config = dict(
    num_attention_heads=8,
    intermediate_size=2048,
    hidden_act='tanh_gelu',
    norm_place='pre',
    rope_theta=10000.0,
    rope_fraction=1.0,
    attn_scale=0.125,
    bias='all',
    init='normal',
    init_std_down=0.0047,
    warmup_steps=200,
    schedule='wsd',
    decay_fraction=1.0,
    dataset='wikipedia_en',
)
Each number is 128 + 32 x the weight over the matrix's rms, rounded and kept within 0 to 255. Layers, rows and columns count from 0. Numbers have three digits each.

# v: layer 6 attention value, 512x512, rms 0.101, rows 295-305, columns 256-383
# o: layer 6 attention output (transposed), 512x512, rms 0.0789, rows 295-304, columns 256-383
v295:207064150060225090148097116175042151103065069152101133176103106060162137069185135165111115092111147062065128101176150104068152159080141137200144104131114127140112127153173138068139145156063073103105111094042183122122200144156112116126141079108085124155100164122137158147144078135105067150130203093045067120117187158134154124146083106117164106179064108121128224241144085160110111211059
o295:181159123167122142238172116118097180190174110139120161127116121181200172112111143100097088121177108097105112054173116159028149157078122223107011215180084171195159175148090086049097101133082104106172101106131192145153128109140177110143152087201100100114161174108137185135204124152151085170135193109113181126122106105163092113141151132175104161145091127150069014106212052135118124096136
v296:159116096133099083143129136054154187149048162153058178240115127138160154130152103140213161158118185127180195104101159142139128110130116042141180120187168133139119090077144092149166155192122067082105110136109184059080123144143202110108122063141161150107094096102139200140079159144123159124073161138195222098111102133119128106117093097100078194165200091122104123081146173163197117137114
o296:199090138141169101048098099112100161083089144108193074092128094154161132097110151110146177090071097145128108144193141159147182069167118188089174177085110132225061192150174070113090116114070113099097095192113160140141193090135149078179121176079074174120059182201104110143164131124096091109113119178109082142167100083066134138149097133174126160120162112106194160105134096110111158114139
v297:199062092101085208019115178216133091128089089126168209065091130155126156136183119044161080185062152207057077122162171114099127124128202027116201179118137052114151099076144166072118156129090154105208082134126214034120119119169155117099175142170166122230141091172158117156013112128137108164154123100119172167116083137000095188074141114130141101120110131168058106085148120153164097138105
o297:107150137116162116123067069135089200103060112122130122143054142184127055138173164138087185102109140116133143051177064062140106123129103202162159093102047114161070125156081255161180161134041083157193094184177044141132135100149095128185123124119106096101115112044180148122106141159103137214156171117208142172151170066141118146052140112168142132146125081085182111182113159133149148129092
v298:103102178152158137159149089113175144116183152145151094161104158081178101134150178180202024107179165096160156110127050213082153163151044095077092093158046084109122036152171133157123083156190085182100122069176139107147154132124126134173064070139151171156072148165086175103114166197144217154101206148139166159182085095082124126120143149168190122151076169118077019204181156109045054070143
o298:024130051163109122118178163126177149160184200176162136101100112151076163075146181155037114135095087119121157076087134046085112021073150102145237136056078153178079146095176069060103211098132101103136076130099097097100107151115219151200057112154117152128160166123134152148152102124063141171100105138144215121083138087129144107133142155060074195139141092103029133075074116128112067094091
v299:000086137144100148103194123136151109084142138077156116095083157174145174066101125108062194089170148090126097154047148124190099163114120166064164121134168123105090179107079185049139216181115160090145151177096003097048136090212143041118109178142110125142113192120156188096201107157145113120196093126073142144123095153159157119068141098104128127129125135158213058200141145121134046148097
o299:117178113141022140181161095054134140103119072139193085098154122136072140089111137173153156117152100119122121159051099148178143071192133117109177187119185080099050126187145193061134101081017086108144087120082169107207103125143144151134093136162123199046151110165133106196162216163097138174173105101100170110158136223135133111114228101138130081137140102126090195103190173199109108058156
v300:130104102151107137186057143114179084143033153215198181055132143146145065116101122111104180070109092140092134184141107093027172164205122066094105137145155085097206180133116090116179134102030175062040124143202172118191104174178123126138175112000112138180113161159120171127164052104093159125128118079081089139118082178138110087151171059161144149088152126105143143113145164092175114189150
o300:103106161116098193071196099124171115139156136053052108161187131089119123100102139162083147081086178108133145095137119142149109130168055173121089070078204141121181049134119169083097174181091055190023099141062178090157105146104101112095060171107124131120155090150157123116154178141092210114060169073090137180156125159192160169060184129131202156143020056103096099138157117104153135089119
v301:063186126124127178055085166133045079106142075150208107121141102102112135144136074199132105106126184122121123095164132111169201118172120059160163116137146185187130149080056116154109110184168047032110186232189172075121116120134100140199089125114054145170182054062082097138134114117084121156092178050113115181165093100135170140143142169193172183156088141152124150132127177095175123055159
o301:124143061156160116146045116186123075073146158147190124135100095120176069133116068126127081030147051126135044115080113136097100108140076202078160161148111191184121098081091135141184104140207145024148144168133041132156094151072113020095098070173054126138133126080141141186207156168144067140179104142112136086173080173102192180128082072138185129146118155085072078170192135239087134183057
v302:145063080114148153056118132184135184109109117139132165075092146173061125090090161045057137104136187122174148189098119068117140126105154139111122110083127141122157116115132087142121108142189195156120180105185109096109088104178074232085160108205174112107127141094133092210176046111218122191110095216091081164169103120123162085121152174114155222103184180154089085181113102155099106036137
o302:088180074166073084170099079136087104170063122116154135156180132108124084097184141082165071162181107157135081107199099197167101132099150093069090080119100153108174098139132075117148186194123175109106065152058138158098085140092172086150114122182154162113076150089141136118103067198196113176105143164056138119112164143091105094134110179099096088100146121045130107138255177174131155111145
v303:170035120118200128074186128137155147242121151158105175108198157116136097163183091118203137096150040114147148118120195097171090128101185195153107204105057144036208070110106137139100127150162103132143076130096140206163091156140166071105165212152133147099180074108098142065110177165137167116153074071136141106165132056132169138147088033150074161189103137165168073124098089147182096122063
o303:153086183142111066135118107027088114167161123180109131178140066089162174071177153080085179108139087157119127145143122087145111151130128184111147237161156129184157148034199103166132207124106112131179150157082156077165181110119194120135061078088192103131173194103115157120102085112117074150152148141166085136095108151054114203122151207125068153197032120194161143105143073108135159182188
v304:133129121150026109148056090146034128161194107150175126078048107185100149153122127167027107112122137155102164079081219177050124173142180126101177165101157162185110118104114130137122085121106176146146185128118152207126089121171153147054126101116089110148189086142151152187176158130070103094150167125170054096095176137089211101109105118128176121148065100123104143122121123149068123050140
o304:054062147181149150150109191110137078102098163092107151120182126088120187145089143090235149115094053067093109119141156073124097195170089017159142182101121134138178095119152160041129198129140067055178111129176160113073062155091087161168163135178123167093142072086095127181124161162139165182124153047066096120088146144119106183113174074107188199076190211120175150125120120116075155182037
v305:181115188201134182117122177109108164196196126104158220203128089146181152053193109134135191079111147174107145069067065055118155108063175117115164145099115145176125147156199114090139118116126117171098159138103132118171105086048150119088072148150169095151060072154100106098113144045092145098046175182128090135149093135113087085172098098170076153068132151052129125119142178106065025184106